{"num_hidden_layers": 8, "hidden_size": 256, "num_attention_heads": 2, "num_key_value_heads": 1, "intermediate_size": 704, "norm": "rmsnorm", "norm_eps": 1e-05, "qk_norm": true, "attn_scale": 0.0884, "init": "normal", "init_std_up": 0.0455, "lr_head": 0.00564, "train_tokens": 129600000}
Each number is 128 + 32 x the weight over the matrix's rms, rounded and kept within 0 to 255. Layers, rows and columns count from 0. Numbers have three digits each.

# up: layer 5 MLP up, 704x256, rms 0.135, rows 46-62, columns 0-127
# down: layer 5 MLP down (transposed), 704x256, rms 0.115, rows 46-61, columns 0-127
# gate: layer 5 MLP gate, 704x256, rms 0.131, rows 47-62, columns 0-127
up46:073139166092137103125148061172117116088158150133108128146095116094065153203141143117102126123066143079109150134161095122128156124140144118126075107152112135054106160118112188119134114099083136159126110083143136185142156109177126129113099088135115156089205066135156058149099125204095115149111203100164142186158126152090100159100098189143094061182156166156139113149127101161101160096177
down46:125142152100189123148146122112067130178170163144123093195153129120117168094132090193159137152139133100125137087099098133168109190099172123128093091091150129124159187180113127181096067179110076077109125111029134120139114112134175105111092158123115074064108121165133136143172141111074162186154125090149079104132195172115157086104108176190171111130100128132121152148054117180128165150091
gate47:128133085149148136188127158133191149110158180110124121134144149107086086104088126148132121109131161157135113165132092172127174112190177120138144104088111142154136152110144160104213148151125136168134164128135129072109110170111143063145076125105134110136105116136128140197105119121138116143178081144142132169120124110136082044090160162148096133177150185048087116037185122149119127100073
up47:094115137102152117125094141172146110132152170205147104124074141115107083108120113104167151153098175076088107124111187138125125159091123125116078136130087102141142119129149150118129167179158145068103128139143150138164135140069190085106140163094094084127104107195122119134165112100145121110125136179160068106094128105109121138132069119138095132091137068101045157154079155141147118155147
down47:159198155126121121163088095122147070187118078149179126139081075054130078124118104089101136111171160151152142160091102168112135082084129125149139115143142127106149154126087096165158098103093124106160110107070173153119168099136128116133155147138128123164126154156134136108121103097069123147147177114146112138108124097130122143142125137118105124033152132145121134065099132131094151110175
gate48:129116149115086107161076129067150152164131190113111175110112104181150116118114086170154125131156120142151088122163160154084125131108149117104153100167159145138154091172163156133085101118067120141164155181153106154120111118138113063121200105084147109187088128168124229118083122158155124204117071172129109107087063199119148068126167143155075111137081115064129134135119196114151168150115
up48:075109176134072123109074115165170140127148127130153117120114103154143152178109156084103111060143113138098133087139148057070143103111140122129148058183134131118221129149168126116138091165121135145158093136130175114122132109170130138122090116131153158166151145080123100105127125110117120169131114099110135145073123160116139127152108157176073127120144068050112167078131152150123205130127
down48:143093135094115136067092086134129137146105184120128125151137113070074116131149110138158115141126173107116162100110071066209139071132059159158163142187067057108077115105099129121186170133139077119185147110163094140141096133134111216093112159132101109101080153144134135134178176122034144076129113098151112139082217064145112143143108157136100093114158152114175161159126175117177150158133
gate49:082102098089123143163135099125073136136128148136127057122146115122144111107110091125121129141096170109112184165129107173113138171080139123109122134198139126159126131079160188092125161099162106083110109114117167130138122130152141110138160178124110129205208131154087083105169090117174148123158135130171186139111156123145146130095096144121141150099125082151136078125095185160093141133104
up49:092175143138145157132081154108117144172115160133167144116131147092186186107044129125113113098139125103167132185157060071118109104124137147150181131105124152126096093111177129098130135081078149069138121137121111139172173184105139152091163160185120164109107112166163098081108134105148144083111088154151191175125179155086091152121129183139060104123153144138091105162119067089031109127116
down49:130126079191095192133161200117138210068137116168093120082133119130134128098147137103106145127178178097174153124043121154155143095070149165145159211084092180148155156139098089175127160117121172086129129132096094118120164098110134122080211068111176201169074134100102158142117146145152128162089149153125116105188200109139134155146126098118128166152111146118099156187139082140142107138111
gate50:150151104127091095106121123145192186121103094166124094152101132180094065136148079188177086093120121085161112131091125094165108158096138138102073105148111162147081120050133184138088127167126118077149057075145112106136133168108116123157140127145115154129069156120128101090172126176146148146158175149126190138172043123107101204120130112138155149090137091119183143133121105209080141152141
up50:139168134161116163148164130113120127145135106171071125152154175115138108102134116113131171161095136118127104124125080113102083220138133128189154138152100065152091127147128116113150190085122170167067178198187118107147023127151172124095099125093094142162139098167071111127156079115157118120064046077180114154112123110070134169117058093097087200122162101180143103094097147098072082079129
down50:115159127172104153126095143133179132138134125149103154097128117100112095111119152099118098071134093142113124133155172114142130095091157166144126178120113102089102151118068127185152077167125104102150163144079131099137142172136148108130163117140116083137139077125134117111156125113104154153108113122064110218105098114189104172113113106110140069130136117098135173123131138139096154129139
gate51:108156086121148184105126083156140148146151085128104140126135104138142115153120170163154085089124157113121098129159082167125088104101144139135138108132118137153091114102147084143153168094093108187085142122141173186101161133167136118161132100090119078143142145150098092118082109109138132121104072191138183111108177108159164100102077124071122134116062123192150111154092099109074081117067
up51:173160135128100164146130137167191117132110116152113156054130136124168112135086123134238181146136127116161099109135085108159140155097119128138140136094104142038108127118111113127097126076088151134076216115139124107158093104162217138159141108119187131164145128142135131123131115113172137111186158116107123122160146134083180143060078170181196149158124139080140103105107102161163215119217
down51:122146144169055071144127130074157085131112082175139164127180094168104178090063106159159120154119139140106107127096093152112142144095129108141153152124154135128145115183154147149116027093158142145127129123095093106098120082111070117092153120094124136171165187164140094160145105129110058132073107117091185108068139075150192174148149089158110178107110084123100100084134192170149167110212
gate52:131143139105135144127124157108120147150102140103137170182072157113114093122088104172135103111114080106145152167145179108109111168128185132170148121179135135080055160155107125065137134120148184128114167125162113142144164101091161046129139103205116148116156158154173161120092105121181146172153144087143117113147117118147156111126137138113167134119100137148104182088177106128171131086194
up52:156096102150186096177189051128122191129132129132131141126056126151160136143114130143157113120171150109159131119070137123151145139166072144171161098176068106148096117078165163141151104119076156082074131186105106102051083132178118142126119115138136146102149105084121167112133094147129123098129076131158138119120084117125112127071096118116108118146128168153108192099075154116076141102142
down52:130176185135110162166134104044176137133144182168130139130141153162148158159171111068099142153169117125111109124106167118146110109170131121105124154140133160175146122139138137185130135110129059093205146110080078155140144157149105113111101135138131183108125067153100110163196129117151113106119179088148151126161119148142101094114173152172155123087158158132133041105125148132145085163145
gate53:124171180100173223099123148077125092101180130137123114087124125159174132117156126098107129095125160066122095131121100157167165119134075131120138135063088107150113114112131144145163164229101078107116107155088067173101105122099169110118093228119147134128120119136088095104091125105128150097098126131123104158120125069086148137169139150130099096119107194112127120147091137064109160155168
up53:112079159185151163153125136083175161161091112118130132133101172092131111092114110085151204136115163101126093166168127171116064151134179117117163075095156082125147087135127162166136094164063097158163205106094136102139122076133175079083164160094157178140173110141117121155128149099106113152141170107145181125139116140120118103163119148094173110114114171126151164156059129107152110141107
down53:100127154086108171113115133185116140096084070086126078165100116120137129040123125131169185070158118163160089147104144144053137170166170100079116103059123129113101139144163130115112093126095151136109134097090122142173133097121166058109156133167118188088172132125115053105097170049129146157134100096131157103109113172153113147089161086100161118101097189135140125049109116140106144174146
gate54:093137193106175069111105131131166124092137114113095122151147140123155160115139124135062114117102168076171130145189148147126084109141216096112151100122122119160096156146090097130152170096080089127162155109132060163095092135122157168147109167127099118126169082114157101096107145113154133095106139136177175130134101104106117158149129125162127165065133101145164126089100063146090116113147
up54:175125148124124105113174144121127093153099128121166180144141075103110101174114197115135157101089118148145128062177122150064132216132161093105129097154140160125043110129119101135131123098155127150109173092111148136115139174136125145166120113086116136132116219091103095134183139072165167137173070124133167145097071116143140182144144126140106154105181105162072110151131116082127105109116
down54:145128151095132127140121109137151118112128092135162141159152180189128112174150091104108134163121223135132124122143123108181081155120119185159136150145133089115091121157131110114109087130133161160130148133174112110110131110151137148134140146141114105172111124067139137154135148184190175131125057057150130169080131102191135107121146095064124130115145128146096158125136115180095124150158
gate55:122113140110113151150131144140138161150158141114093050137081150090147187140144092132169127083187115084143140051141065191143166090114177082171108125134132136099118087058211140114169094121094177077137132139146089108084109095095128105136102180095136149168167126082147080143119137104097105166111126137153123061143087118093104065118119156138103147177150074127140113126072131127119129141174
up55:174101148151140154156095160109105120141124132177129164131119122120095132126138190086148172076173138098108132117114099123119114103094126089103088143115142141144160144096072138122121081120106144114118122066143115122121133063120149154188151201148192146191141107148132134148161113161233132198124086095111116173130093070147147099127101122128113143133091114158050123091115114198166112207079
down55:134150144130146150130167139146119122126154193135115140100104184150101100127049086136072145177160110090113067141081101136168130138152137107142072139074163126130135152103124153113117112056150191129143163154117093128168132136157120165061065122157165093132073152146112111153136173093122159100114145184132116100166136144097137125087099162136097183097129142166059097122181184138141092154131
gate56:124109114132085092147158112121101093140147178153069130128130132109127152207116162106115159138111146102095122109126145116084169084132168173146125146164181098134153094124148138124097115092130106100121115154149173189109166157155120148171103100139113119183135120172097099127087090148127084101100152139176123172175125117106190148094190143125121102180137134146153067179128162140056146109149
up56:132125064177113142149116172165159148070077130157118155114112167162162124098155134125144155126154142092070194157104102151134193133129130172119134096121109100174124161182189161157137132095073119101117074145134122133226119132115161160079107177146160114152131075119123057099126127144172082138131190092126095157102112139145127107108096079156085140180164086134112118128128110174136112121119
down56:128164100117117143157111170134125164103144108128186168187069144144077153125132131229204122087108142180115179123145150080125173085137166087136173156157149129153107118141087109101128125145139124111131064118111132138078147175139178154092110181045153110093095112143104166101155085092119110141144178141126116101099106107124100055138160167125164129132159140125122162193127127120173133112116
gate57:106150089113160173082057168126105131095191151109139159154133089158086086142125127086105150124085151138151126075137139095109108107115183100127137081145157172189110147118133102187138161134110065113071115180100047128174119165145147155132149141124174086135099147127082077100108058194086188167152082083116143185164109094132167120158094072101124139154085154107153112073191111099110122090099
up57:107152112122132093150120170061136128133082097175123136106141112167106159107156128195077085074137100107183127180190087064099180111106172079160114093122222136157087099128163166120144149137135125120127132169117121149126143143123142213119164100087085138128122168113153145136129134129176093087128070096143180109137146077120141070124157102125137098122096111177153095154193139116059116135213
down57:152137175133138120134078106089137071131122106125173128116082088130118206137122125169136185128111084207150145138150095115161115109155154059079132167138132177144115157152138061157093086173158150094116112167120084150117129081111103145109110092118150080126095128130133098111136065116117112081065092142148118130104112153166116103099089155090149164155107113137137150138184131167167101117160
gate58:055126142081171174131071145156189164103201119186135151152129126142137083100168106116145132068141098134087070097140087129131192140167129107132103121128216122093117094090140146150101160141102079167164097082202114099125114141073095141152157139165188097128112120196214152123139109167193148156152077118078117148168119095160111103145168183123092031134145177079145138173157210065106121140082
up58:140124150104112181039066157115118091199040116107118165217128112121155132103098058142120147147145041115151153171166174100089132149117139113195134099149145128112141126141108167101163093160099103154122118125127152116089123069060126124179089116158076137143136141176124108121096132123080142186141115113100199115124131176150113113102167125076107114091031141120100119116145064087137126087178
down58:098117147101097154102110145129110154140118085127190122118083106059172139180101154154076105217108144174084114104110110131146167123214091150158098125139179118183126105142106171155166128106148167120141124209127114145040166102139076149113112099145112131225123129129160209098129160172134186118135143139103159105127131108166104116137100069113153145140054189123128117138069106086151124184153
gate59:168150083138166063110123189133090144179166149121148113061115171093132153148126118130103162082114190036135156147171055150173091141126170215071136124129195092102129176167130099111064091098134094160133123108169124160121144082183093172086159155154136121130125118161120104089096085168112160096200121181166090175141151125143154055100143032169089097133118105077123177108130140120137127165072
up59:132140150189128099116123099098098140164136119122136120143122097136139092115189099086092114136099119160106127131101159140075151127121168159179141107164118147108193103133124069116184125122128151145107206097133139203159139068145126128047136171136195105094086138149102114133116110148170164132123100132082195167148144152135087143096070135108150113117134128114176198104135157106172126078087
down59:127208183184127104139139132143108161123143108115115081074195173083131145135151101122099111158164128093140119176125112156110126171100162112058169116105097112180143181167093143147142148153131071149122113079127111153196109163165146139148106163150156152107104049112110119142188150109086079115086141133096093095085133108135097163145158128149137133143115140091205129126089111114137177127129
gate60:178091144135125126139116153070086128178163093070105134146075124127137116148095123164096092152107138162122096125115126129144133145129136057205146084146146091173092123099082140171143190136132136104146143137162205076124120114129144095146106077114106148129172104132190147121125104129116090122094114149137133101129156108088115141019142140129139155154176117185143133133171084125158138101122
up60:149137059111133145101116158108107132112123150156112127138167134105122115221172097086138142107121103068143136160124137122173104184119064122116110088144131093098152119177156132099063116125152123114106104140172114157116130121094146149133091124087124149103149129128132116061145107155142158146138126115148117166141190177159180066131176134156128155124098118175104125131115133161146132182087
down60:100176131137116165111102122102119084129125116162166159117122149134167140122155137079169095110124111143081109178151116092191144085122148122120124122104142156152116177108118098098072051163103122112187190122121140088113198173161134185122165136165087104128188106177142158078140187143146111153119150108179118122141110131132091130133133141100142133157104107112132136118093032112124107083116
gate61:130119100144109119146137134103107110159129121136118105106092097125153140092107164144085135121128163108165141152091129062079056108097078152077132181103183113109102068141153141134143126158147117107117125178148117137106112122159094134117068022120082103198138182156113157147144088112131164134086115146138141171176145135132184123102178111128212125101129177086146139068118139107149160088151
up61:130150137140087151103124122123099054093154108155103139116165150148133087159197119160112163168114100176128138146122076080080139169123118105112148104114134126099155127095093139113072146121061107103160152095130164135165134100149126116088133091080101125166125126178172135079163121061172050079163165100111116133138129114159154160155058107090068118173091198073196165083165144174146137148150
down61:120057107080121161133064086141124150159153077137107111123126117175063099135128089100166107125144127104128157080147084128122084163132142178163128088074179149108096165071119137135155088148123137176113119091130133133089104133107190110116103188086160124112116148193137138132157117179161147223111120079187124115136077187138059127120107158080153117111098149127130151137120112157119113138138
gate62:112130090140088142170122096098129138093109122140151093095061154189135106129127167165089146047153170149105142146144103055131102179148162161104190106144101081119170116141065192084134147116085116202083089166118184130112124090137124165118168136151124116122119057096096126055120203173119090151146093101108200130151126135119152050095075104067130064091125058122043118136123145216101117093098
up62:048070159139174067120137109173176140118161170125131151061150134132134152146187057143118168101123100157103089049145229165069071110177122102130097165101151182096085148092125055116084100186123119075119126150103147085123127173071134135121090134139161151126123152141091136111137078130179092145135078157104101092186151159087137151053177084121114154101099154168221133131114076111148053107146